Weights of a small transformer language model.
Size: 13 layers, width 160, 2 heads of 64, MLP 512 tanh GELU, vocabulary 656.
Architecture: biases, tied embeddings, attention and MLP in parallel.
Training: 123M tokens, 3757 steps.
Each number is 50 + 10 x the weight over its row's rms, rounded and kept within 0 to 99. Layers, rows and columns count from 0. The size before them is the row's rms in percent of the matrix's.

# layer 4 MLP down, 160x512, rms 0.233, rows 0-159, columns 160-191
099:46 63 43 34 56 51 46 54 41 55 39 49 57 60 41 50 57 59 53 55 68 52 55 41 49 65 46 51 58 36 20 55
105:49 43 53 42 52 47 61 62 46 61 55 50 60 72 59 47 45 39 36 44 41 68 57 41 49 50 49 52 51 41 40 55
097:58 42 66 39 43 51 56 56 53 59 63 60 58 40 36 38 64 48 52 48 55 53 52 41 43 58 48 45 62 55 54 46
094:59 38 50 49 45 58 46 58 31 62 40 32 38 61 48 58 36 60 58 47 56 56 41 52 48 63 77 52 55 43 60 49
098:54 48 48 54 48 35 79 36 58 63 36 45 50 50 40 54 56 42 38 55 55 42 54 55 50 51 48 61 44 69 46 51
092:41 48 46 60 51 60 45 37 31 54 42 40 41 60 54 48 66 58 47 37 49 44 52 61 47 30 51 67 54 60 68 38
100:61 53 40 50 47 47 59 54 53 54 46 51 43 60 53 41 32 61 41 55 53 57 47 44 45 32 53 42 44 66 57 40
096:37 45 49 48 41 58 51 43 52 69 30 58 53 52 31 49 48 62 48 57 46 48 50 67 42 54 78 45 59 63 37 55
095:48 45 45 50 48 51 54 58 41 54 60 59 60 46 65 50 46 60 51 45 31 62 59 51 37 26 66 54 47 55 35 64
106:74 52 39 63 49 56 43 49 41 62 47 44 54 24 40 38 63 44 41 51 46 62 34 37 40 43 36 62 36 59 52 68
093:53 40 74 71 39 51 39 44 59 43 40 59 50 50 53 32 42 48 47 48 56 43 61 46 64 43 60 47 40 49 41 40
101:55 41 47 50 52 47 69 41 68 56 59 61 41 64 52 62 50 53 54 39 66 27 54 58 34 33 61 50 51 58 61 52
098:60 54 58 52 52 39 64 45 50 35 50 50 53 32 53 50 39 51 49 48 38 37 53 52 61 47 58 45 57 46 75 59
097:55 49 43 53 44 59 54 52 46 43 43 68 20 45 57 52 52 62 73 36 56 47 52 45 56 51 63 50 54 47 64 56
102:47 48 50 57 31 63 63 55 58 61 39 52 39 44 47 51 39 33 64 45 34 66 49 51 50 42 48 49 31 67 46 49
105:67 43 58 51 56 63 49 51 50 56 69 45 50 34 36 59 44 35 44 51 50 54 39 53 60 34 58 65 55 53 50 50
098:58 59 43 45 48 58 48 48 57 71 65 34 34 65 62 75 43 38 43 57 45 50 29 54 50 54 41 47 59 47 40 44
098:66 42 41 47 46 36 47 45 62 51 49 49 40 41 60 59 59 34 47 73 50 48 65 51 49 57 48 43 55 46 52 52
104:36 47 63 55 29 41 54 60 42 31 59 46 51 46 53 60 76 57 54 53 53 63 38 41 56 36 43 51 38 52 49 51
096:69 60 60 45 50 50 50 52 66 70 63 61 51 43 34 50 58 62 43 39 57 54 45 59 48 38 39 43 59 48 56 53
100:50 48 54 43 57 51 73 23 51 63 59 41 49 58 45 76 51 44 54 55 49 54 46 44 45 62 43 46 54 30 50 56
099:51 44 61 57 39 45 61 35 44 54 53 36 32 54 58 60 69 45 61 42 63 53 50 53 58 30 28 45 44 53 65 67
100:36 57 45 41 32 45 27 45 43 47 61 75 47 55 40 48 62 34 62 62 53 47 44 51 38 42 47 55 52 55 64 49
101:29 52 57 58 35 54 46 62 37 71 62 40 53 47 59 50 37 50 35 59 56 63 53 49 37 46 62 52 37 48 50 61
101:41 64 54 28 52 51 58 54 46 25 31 58 41 62 45 55 51 36 42 65 44 60 47 46 67 51 32 45 71 54 35 43
101:59 47 45 46 42 52 54 47 57 33 64 44 57 37 63 64 52 56 33 54 62 34 45 69 34 36 44 44 66 56 60 47
097:46 49 35 42 57 72 47 70 36 84 43 48 47 40 56 68 50 42 48 63 34 51 69 51 41 48 55 57 38 48 53 34
101:42 53 41 60 56 46 49 45 55 53 54 46 47 51 50 62 58 51 40 60 44 58 77 56 53 52 53 53 41 59 51 35
099:63 42 41 46 48 48 14 58 62 47 61 67 55 56 56 39 39 45 42 52 29 60 38 46 49 56 51 40 47 48 50 37
097:49 67 51 56 51 20 61 57 65 78 53 67 45 59 26 48 37 44 30 38 53 57 68 57 54 75 61 48 45 59 57 36
100:61 39 57 55 45 56 58 46 65 40 60 70 40 54 61 55 62 57 66 25 47 31 56 42 41 47 44 43 45 44 51 59
100:68 63 46 52 54 47 38 56 48 49 42 41 30 42 60 54 60 49 62 54 57 46 35 48 59 53 59 53 76 41 47 42
098:48 45 57 72 47 59 65 49 41 74 25 63 64 58 35 59 54 58 44 50 61 22 36 50 56 66 34 54 45 62 57 39
095:58 57 35 66 52 48 47 54 60 63 54 36 41 57 37 72 53 43 55 46 54 57 36 53 59 35 55 47 67 59 51 35
099:50 41 45 44 34 35 52 28 49 44 51 58 70 62 52 46 29 52 42 67 48 67 47 34 50 48 46 55 24 44 43 40
101:46 55 43 65 57 63 34 62 54 32 54 37 43 44 58 38 61 56 54 48 69 54 52 32 61 50 61 52 67 50 42 47
096:52 53 57 34 36 45 54 51 67 49 46 45 59 54 52 52 44 60 40 54 45 42 57 38 41 57 39 54 41 52 69 57
096:42 30 56 56 59 65 57 52 46 48 51 53 41 46 51 52 53 51 45 54 40 39 45 54 60 52 70 59 61 48 46 64
102:48 57 53 51 46 51 62 29 58 54 29 56 62 51 53 41 63 60 48 40 45 69 53 42 41 60 24 57 47 63 60 38
096:48 46 44 30 62 64 39 54 37 36 48 43 61 41 35 55 55 60 51 45 56 47 44 49 57 50 24 43 50 55 37 49
097:66 48 56 51 40 54 48 55 53 66 62 56 43 50 62 49 40 45 44 42 47 41 55 38 54 55 56 41 55 49 47 70
101:34 41 56 61 58 67 75 61 28 53 63 57 50 64 52 52 48 66 74 66 59 58 29 53 43 54 63 49 41 36 52 28
100:36 16 27 35 34 61 49 56 31 39 63 70 57 59 55 55 39 45 43 54 52 50 51 42 46 41 46 65 39 24 44 45
098:31 47 47 53 47 48 45 34 39 63 59 58 54 50 55 54 53 40 62 56 55 48 50 55 43 60 48 62 70 63 38 45
098:33 47 52 50 62 44 28 38 43 33 50 60 74 40 48 54 47 58 48 55 57 77 51 44 32 54 53 39 50 48 58 57
102:35 40 67 19 53 51 44 50 60 61 47 28 29 64 54 56 58 58 51 53 49 41 38 38 38 60 26 48 54 26 35 50
099:41 38 46 49 39 73 18 37 52 80 25 51 55 48 78 48 37 51 54 42 59 48 36 43 46 49 51 49 49 63 47 55
103:66 46 35 41 44 43 45 40 59 23 37 50 54 60 39 47 62 53 47 57 67 48 58 52 36 45 35 54 31 54 42 29
098:57 27 59 65 64 51 47 37 58 52 37 26 27 41 42 38 59 42 46 44 54 65 48 53 57 38 49 66 44 52 45 53
101:43 43 35 39 45 74 53 65 54 47 57 77 57 52 60 45 60 48 49 46 50 46 49 63 63 46 55 53 44 57 60 43
098:45 41 57 65 39 61 31 50 49 55 72 42 61 65 56 61 35 68 49 35 35 50 68 57 65 25 70 52 38 33 75 50
104:57 49 45 53 48 53 58 46 44 22 47 45 59 43 40 46 39 41 42 55 48 35 38 46 52 41 34 60 51 45 30 49
099:59 32 34 57 32 39 39 58 53 58 46 40 60 49 66 50 35 49 50 32 46 62 73 51 49 51 59 43 37 36 48 57
103:53 30 47 51 46 48 45 56 48 29 56 40 53 44 66 47 57 46 48 43 50 52 50 50 57 58 47 41 49 57 56 53
099:45 64 46 67 45 35 50 44 54 50 47 61 37 50 65 38 56 42 45 51 48 51 56 47 71 68 51 41 49 49 45 72
098:44 55 49 59 56 58 57 55 42 43 55 52 56 69 38 41 59 56 35 41 39 18 42 37 53 33 47 65 39 48 61 37
105:64 54 50 67 56 45 41 77 66 45 35 63 47 59 55 42 47 49 60 51 50 33 41 54 52 48 59 38 43 44 44 44
104:44 48 62 56 42 57 57 37 49 49 54 42 34 53 45 46 47 31 51 60 51 63 53 57 51 55 48 37 48 44 61 59
104:49 45 59 52 40 42 57 43 49 29 46 58 53 46 51 33 44 51 48 44 76 26 59 48 57 62 58 50 68 47 49 40
101:58 45 48 62 34 55 59 61 48 66 71 31 38 44 50 36 49 51 64 39 51 35 63 38 57 40 74 49 46 55 75 74
106:42 63 57 44 60 53 29 55 49 43 54 52 59 52 62 60 67 47 51 43 58 50 38 48 37 48 51 48 46 46 64 52
105:48 62 53 58 47 32 30 51 56 25 46 55 37 35 50 64 39 54 47 58 52 38 64 39 38 47 36 55 60 47 40 55
098:43 50 55 17 64 67 43 55 44 36 46 49 28 48 37 34 47 36 47 38 40 43 38 60 50 50 23 53 66 55 25 55
095:61 56 44 50 36 58 53 46 75 51 28 29 42 21 61 41 55 42 52 33 53 55 54 59 49 56 57 53 47 50 49 54
101:62 65 57 52 42 51 41 43 33 47 61 47 54 62 40 51 38 36 45 51 61 70 49 51 45 63 51 42 30 51 35 66
099:50 65 60 58 49 48 42 64 56 52 48 50 41 55 45 47 44 39 54 54 45 41 39 58 59 57 37 63 47 53 50 63
100:47 40 72 24 43 52 37 46 65 39 61 60 43 49 44 46 51 41 61 43 42 64 33 39 48 63 53 51 52 57 45 47
099:51 47 49 52 44 52 61 56 38 38 39 52 55 59 60 40 49 38 50 50 40 52 45 34 36 47 22 54 58 40 42 32
097:57 67 47 59 47 47 60 22 63 59 44 59 74 44 55 42 41 60 43 40 45 39 34 45 41 58 58 53 50 63 51 63
111:45 61 39 37 48 49 56 28 46 53 60 66 76 54 50 49 21 49 55 59 42 64 49 48 53 43 60 44 32 59 41 44
100:53 44 54 35 63 37 43 46 33 55 56 46 63 28 37 41 43 54 52 43 64 42 51 42 44 52 68 47 44 45 52 49
103:56 37 49 47 36 53 66 48 36 57 64 39 70 57 48 43 35 38 45 61 55 69 68 46 68 65 64 54 54 55 41 55
099:38 53 47 49 53 51 55 53 67 49 57 46 47 31 78 50 42 40 52 42 55 34 50 48 28 55 52 50 64 30 38 55
100:47 45 50 52 46 38 62 36 62 59 46 53 49 40 53 42 58 49 42 70 39 47 50 41 51 28 57 44 47 56 53 40
101:41 58 54 62 44 41 31 47 38 55 46 65 53 61 47 45 37 49 60 46 52 68 48 48 47 43 47 44 56 44 50 40
096:58 49 34 40 66 57 54 57 48 40 60 49 46 48 54 48 55 30 63 45 44 68 44 62 49 53 51 51 63 43 63 44
103:42 38 63 29 46 55 47 52 47 82 62 56 56 35 37 43 47 69 51 45 49 69 70 51 53 69 62 49 60 50 27 58
101:49 62 41 51 38 62 34 54 42 51 58 59 40 58 44 45 40 21 67 30 64 54 39 40 66 49 56 49 49 62 60 35
097:61 52 48 55 56 56 57 60 38 38 30 37 56 57 52 35 54 68 53 54 51 31 45 47 43 43 37 57 49 49 68 39
101:36 66 36 54 54 55 51 58 42 51 67 65 50 37 43 50 43 55 57 47 48 56 52 54 38 45 56 47 46 43 54 57
101:43 48 44 36 49 56 63 47 51 50 57 55 47 41 48 53 41 53 54 41 53 38 43 63 66 49 42 54 41 53 40 59
104:39 51 53 38 48 43 36 44 54 60 68 51 57 24 32 50 65 42 42 34 58 33 42 51 51 55 59 54 58 59 41 35
097:58 27 45 57 59 69 40 34 66 44 45 27 20 44 46 64 58 54 59 41 58 55 67 55 46 56 53 58 53 44 57 42
103:61 63 59 37 44 57 34 45 20 48 53 52 49 55 58 52 57 78 47 65 42 59 51 60 44 36 47 48 67 57 55 56
117:51 40 59 64 45 48 39 36 56 63 61 61 23 41 55 62 59 38 65 41 67 59 52 60 50 41 55 50 52 57 39 58
098:53 61 62 44 36 51 56 53 52 59 47 60 56 44 57 47 53 38 38 36 59 36 67 59 36 56 55 52 41 59 71 42
096:40 55 56 44 52 40 46 50 54 42 44 42 56 72 47 49 46 60 47 70 55 50 63 47 65 60 52 63 51 56 33 32
097:56 37 46 38 61 58 49 57 51 55 45 49 39 27 69 30 41 36 43 37 42 52 47 49 45 56 55 47 47 47 43 51
103:52 50 66 51 48 31 49 36 46 59 59 31 42 66 53 51 50 51 35 41 48 50 50 30 40 64 40 46 52 56 36 52
105:58 68 51 37 43 59 53 25 50 56 39 66 39 60 61 51 55 31 63 51 40 44 49 38 60 50 66 51 52 48 62 49
097:58 62 52 47 34 49 25 50 58 48 47 60 58 32 57 62 49 46 53 48 57 53 57 42 41 74 79 58 50 55 48 44
106:64 41 50 37 55 60 54 45 53 42 43 46 39 51 67 40 35 50 48 39 48 54 55 55 40 57 49 52 46 53 64 52
099:53 65 51 63 52 52 46 29 54 53 40 50 37 30 43 42 62 52 55 43 51 36 77 50 56 46 51 59 39 60 43 36
104:56 51 53 38 49 54 61 60 60 26 40 39 46 50 36 58 59 60 43 38 55 56 71 71 62 63 59 54 41 20 51 49
097:54 60 39 53 39 55 38 36 53 48 45 59 40 47 50 51 51 55 60 38 58 39 65 54 39 58 49 68 51 48 43 48
108:58 61 49 42 40 38 41 68 52 34 68 22 45 45 35 60 66 52 54 66 49 44 55 57 56 44 51 55 75 69 39 65
104:48 21 35 64 39 53 53 48 32 45 51 57 40 56 63 56 59 51 43 63 63 46 58 56 52 40 63 63 44 54 56 48
091:31 48 52 64 49 62 33 62 47 33 54 59 41 53 53 77 35 70 48 33 49 44 54 45 49 33 64 44 41 40 46 33
105:46 28 45 45 64 47 56 42 58 47 58 61 67 47 46 36 57 39 48 31 46 37 30 55 55 43 20 65 59 50 56 36
098:43 44 45 50 33 26 52 46 62 27 45 38 50 41 55 25 69 54 37 44 36 50 56 41 35 45 46 54 65 64 68 46
101:50 45 31 56 60 41 52 52 57 71 50 63 61 25 49 54 43 45 39 38 53 59 43 54 47 19 49 63 38 64 60 53
100:49 57 56 44 51 57 23 55 52 55 53 56 49 53 47 65 35 37 67 42 57 43 39 66 41 43 51 48 52 43 36 41
102:54 25 40 37 53 33 37 58 74 58 30 48 45 60 48 65 58 40 28 38 52 26 47 56 40 48 58 69 49 54 87 53
100:47 36 52 30 53 45 46 38 40 57 68 46 62 41 37 47 47 54 51 52 73 33 57 40 46 61 29 44 49 42 49 42
094:46 65 29 60 52 43 66 56 34 54 58 57 50 47 35 56 46 61 61 46 50 71 50 42 46 44 53 38 50 64 59 43
099:41 61 65 53 53 54 40 38 40 38 35 63 48 39 55 43 48 63 65 46 50 27 55 39 61 52 61 54 43 62 60 40
098:40 55 51 49 51 65 59 47 51 40 55 53 59 49 63 65 63 64 66 57 61 37 57 50 44 55 63 52 57 59 35 69
101:48 64 55 56 52 64 52 31 26 67 28 61 44 36 73 34 66 49 61 64 75 45 44 41 43 37 69 48 47 46 41 68
096:62 52 54 36 46 42 40 34 48 42 39 47 55 64 49 53 49 49 49 37 55 33 36 56 45 44 58 47 36 52 68 58
098:59 39 38 51 49 47 48 68 43 58 48 63 40 42 46 58 58 57 47 59 51 66 54 42 42 41 52 55 41 62 42 39
098:48 43 43 66 56 49 47 57 42 18 52 62 50 54 43 67 53 58 54 45 46 47 75 61 36 37 69 47 38 59 66 46
102:35 44 62 58 40 66 17 45 51 51 38 54 46 52 44 46 49 51 52 57 34 39 43 47 40 51 46 43 40 24 41 52
101:61 63 73 57 52 73 80 39 42 44 55 54 41 73 35 60 38 42 69 73 56 62 50 53 56 50 43 61 64 62 56 50
100:59 60 60 63 50 45 59 46 56 56 49 54 50 49 54 54 59 52 49 40 44 58 61 52 54 56 68 42 52 29 73 49
105:45 51 49 55 50 37 51 54 61 45 50 51 44 68 46 58 49 63 53 59 36 43 18 48 53 62 47 58 68 34 52 46
098:52 57 40 55 41 48 47 55 55 62 62 55 48 59 51 60 48 53 50 51 45 36 38 46 71 58 28 52 51 55 49 39
108:59 33 34 36 48 39 59 64 41 31 50 28 50 56 52 42 51 57 54 46 51 36 51 50 56 55 42 49 61 37 41 61
098:53 39 46 72 60 57 42 63 54 51 52 48 56 55 36 70 64 30 59 63 53 67 64 61 46 59 56 51 44 52 62 41
092:34 55 43 25 47 57 41 49 46 77 55 55 47 47 48 39 50 45 52 39 49 47 52 29 24 42 33 48 61 42 61 33
097:53 54 51 38 42 49 61 65 42 35 37 45 32 53 67 53 52 36 58 53 63 63 50 47 51 33 66 56 49 40 52 59
100:36 34 59 40 59 43 46 40 48 61 16 59 50 50 34 43 66 66 43 59 49 37 29 53 56 48 33 43 59 48 34 48
101:42 49 55 63 50 48 63 37 47 55 58 51 37 42 38 56 56 51 47 65 60 54 49 48 34 46 43 62 50 44 55 51
096:58 40 48 56 47 44 67 47 50 28 38 67 47 61 38 57 53 58 55 41 48 51 35 49 56 54 47 45 50 51 65 46
099:46 56 55 60 50 41 41 57 50 56 43 38 59 79 55 46 53 50 55 42 49 41 65 50 56 52 57 55 52 50 53 54
109:49 52 31 56 40 59 65 51 45 27 38 53 80 64 53 52 51 57 46 55 52 46 40 52 52 54 59 57 42 46 51 45
097:47 58 43 37 51 41 41 54 40 57 46 40 50 62 58 36 64 42 63 55 54 33 47 57 33 43 64 63 51 55 49 46
100:49 57 52 57 37 44 73 48 45 61 68 63 50 63 66 44 29 65 53 42 64 46 57 60 36 39 69 50 40 41 59 52
099:42 56 52 42 61 55 67 50 65 73 34 58 59 71 67 46 57 59 46 41 55 25 41 50 39 44 71 47 34 46 57 34
099:52 80 60 55 36 52 63 65 40 61 38 55 52 69 48 52 61 37 60 53 38 48 49 43 57 60 54 54 36 45 50 66
095:35 53 66 45 46 59 24 44 39 30 48 60 66 38 63 32 64 54 50 34 61 67 40 45 57 59 75 51 46 44 47 53
098:50 69 51 41 46 28 24 60 46 53 60 55 55 58 48 35 38 64 46 49 53 51 48 64 44 53 45 45 49 47 48 40
094:48 50 50 59 39 70 59 42 60 51 53 52 42 56 65 60 42 59 50 52 34 34 56 44 36 62 56 64 53 57 39 50
100:39 45 65 59 44 44 39 54 59 40 51 54 73 44 57 45 48 69 52 43 40 60 39 53 41 48 47 61 43 49 63 45
101:64 52 47 37 42 52 50 37 59 55 41 51 57 48 60 48 35 44 44 46 44 36 35 49 40 43 41 54 65 37 47 54
092:57 48 41 31 41 50 38 42 49 72 35 51 44 48 34 35 53 49 66 46 53 45 70 62 59 44 48 52 55 64 58 47
096:41 60 67 44 63 37 50 51 52 51 45 56 41 66 52 45 51 51 48 64 56 45 68 56 52 54 53 52 51 56 43 54
102:55 55 58 53 37 53 55 64 45 46 62 49 33 57 51 47 33 59 45 46 62 46 37 46 48 55 31 53 55 68 48 56
103:59 47 54 46 53 49 45 38 34 39 33 43 57 66 62 47 77 67 51 49 42 44 60 57 57 55 36 60 55 47 53 49
097:48 51 42 37 56 45 57 51 77 54 54 45 50 50 47 36 46 49 59 44 56 57 55 48 35 56 52 61 52 51 58 45
108:51 48 54 34 52 53 47 37 55 66 30 66 57 59 44 46 57 44 48 39 52 62 55 44 51 42 49 62 45 45 63 45
102:41 54 44 49 37 63 32 33 38 27 55 43 59 66 51 62 57 52 44 53 64 51 55 52 51 61 58 45 56 56 50 49
097:64 48 51 36 49 37 43 55 43 53 48 53 31 64 52 50 58 55 50 65 44 44 45 47 43 36 20 45 71 58 60 48
099:51 52 44 29 43 38 47 46 24 34 46 36 53 56 35 51 34 67 38 33 48 39 57 61 30 50 38 44 56 58 54 67
099:52 43 37 41 56 47 56 39 59 35 50 45 42 45 45 43 55 51 49 46 33 57 62 49 45 64 72 42 46 46 73 48
101:46 59 36 54 53 60 36 52 25 54 58 46 61 48 49 46 42 51 48 46 45 52 46 44 57 44 47 63 39 57 51 40
101:52 41 67 46 49 37 52 60 60 38 54 43 45 68 60 50 36 57 63 64 56 58 43 54 47 73 64 53 50 54 41 57
104:44 57 58 43 43 33 51 57 30 43 45 50 50 52 53 51 58 29 60 44 31 51 34 51 41 47 47 47 68 61 33 37
098:68 47 43 32 56 42 50 51 41 56 52 79 40 50 43 66 39 43 59 32 53 58 49 53 39 55 42 53 35 56 52 38
096:49 41 35 44 46 44 19 52 36 45 38 49 37 50 46 62 43 47 38 41 64 48 31 51 57 66 43 47 56 53 44 39
102:51 34 40 53 31 33 64 52 44 45 55 58 48 55 37 44 40 56 50 64 51 55 32 58 61 48 64 62 50 66 56 60
102:45 69 48 43 55 53 47 50 49 51 55 54 55 27 59 65 46 51 45 61 52 41 49 48 58 52 48 55 45 39 39 33
103:43 43 38 41 68 52 50 68 59 56 48 38 39 55 60 29 49 36 51 60 49 51 43 55 74 38 41 55 39 56 39 59
101:45 33 59 51 55 57 59 55 53 55 62 63 49 42 63 43 48 63 53 51 56 54 51 55 44 61 60 51 37 63 59 56
095:57 58 55 53 56 54 51 30 56 54 63 42 44 54 75 53 39 47 52 38 43 73 44 49 64 47 53 67 55 57 45 54
104:53 51 63 76 57 43 50 64 51 59 49 60 45 43 39 40 57 37 64 53 33 51 51 46 49 48 66 70 51 71 58 54
102:54 63 44 52 45 55 51 46 43 39 58 64 42 39 35 51 31 47 36 68 47 52 57 39 41 47 63 59 49 52 47 66
103:61 58 46 32 55 38 49 46 47 61 52 47 60 44 45 75 34 53 66 52 45 40 54 40 52 62 43 54 58 58 57 64
100:61 23 49 41 59 57 75 48 37 45 53 38 36 48 57 41 43 57 58 50 51 39 48 23 42 47 50 52 54 48 46 49
099:61 51 51 33 44 50 48 49 62 36 52 50 49 43 47 34 63 43 53 39 44 58 56 66 45 61 41 65 53 64 66 30
102:59 46 38 48 51 56 44 36 46 33 49 39 46 57 41 60 44 40 40 45 53 43 32 53 61 55 51 45 45 54 35 51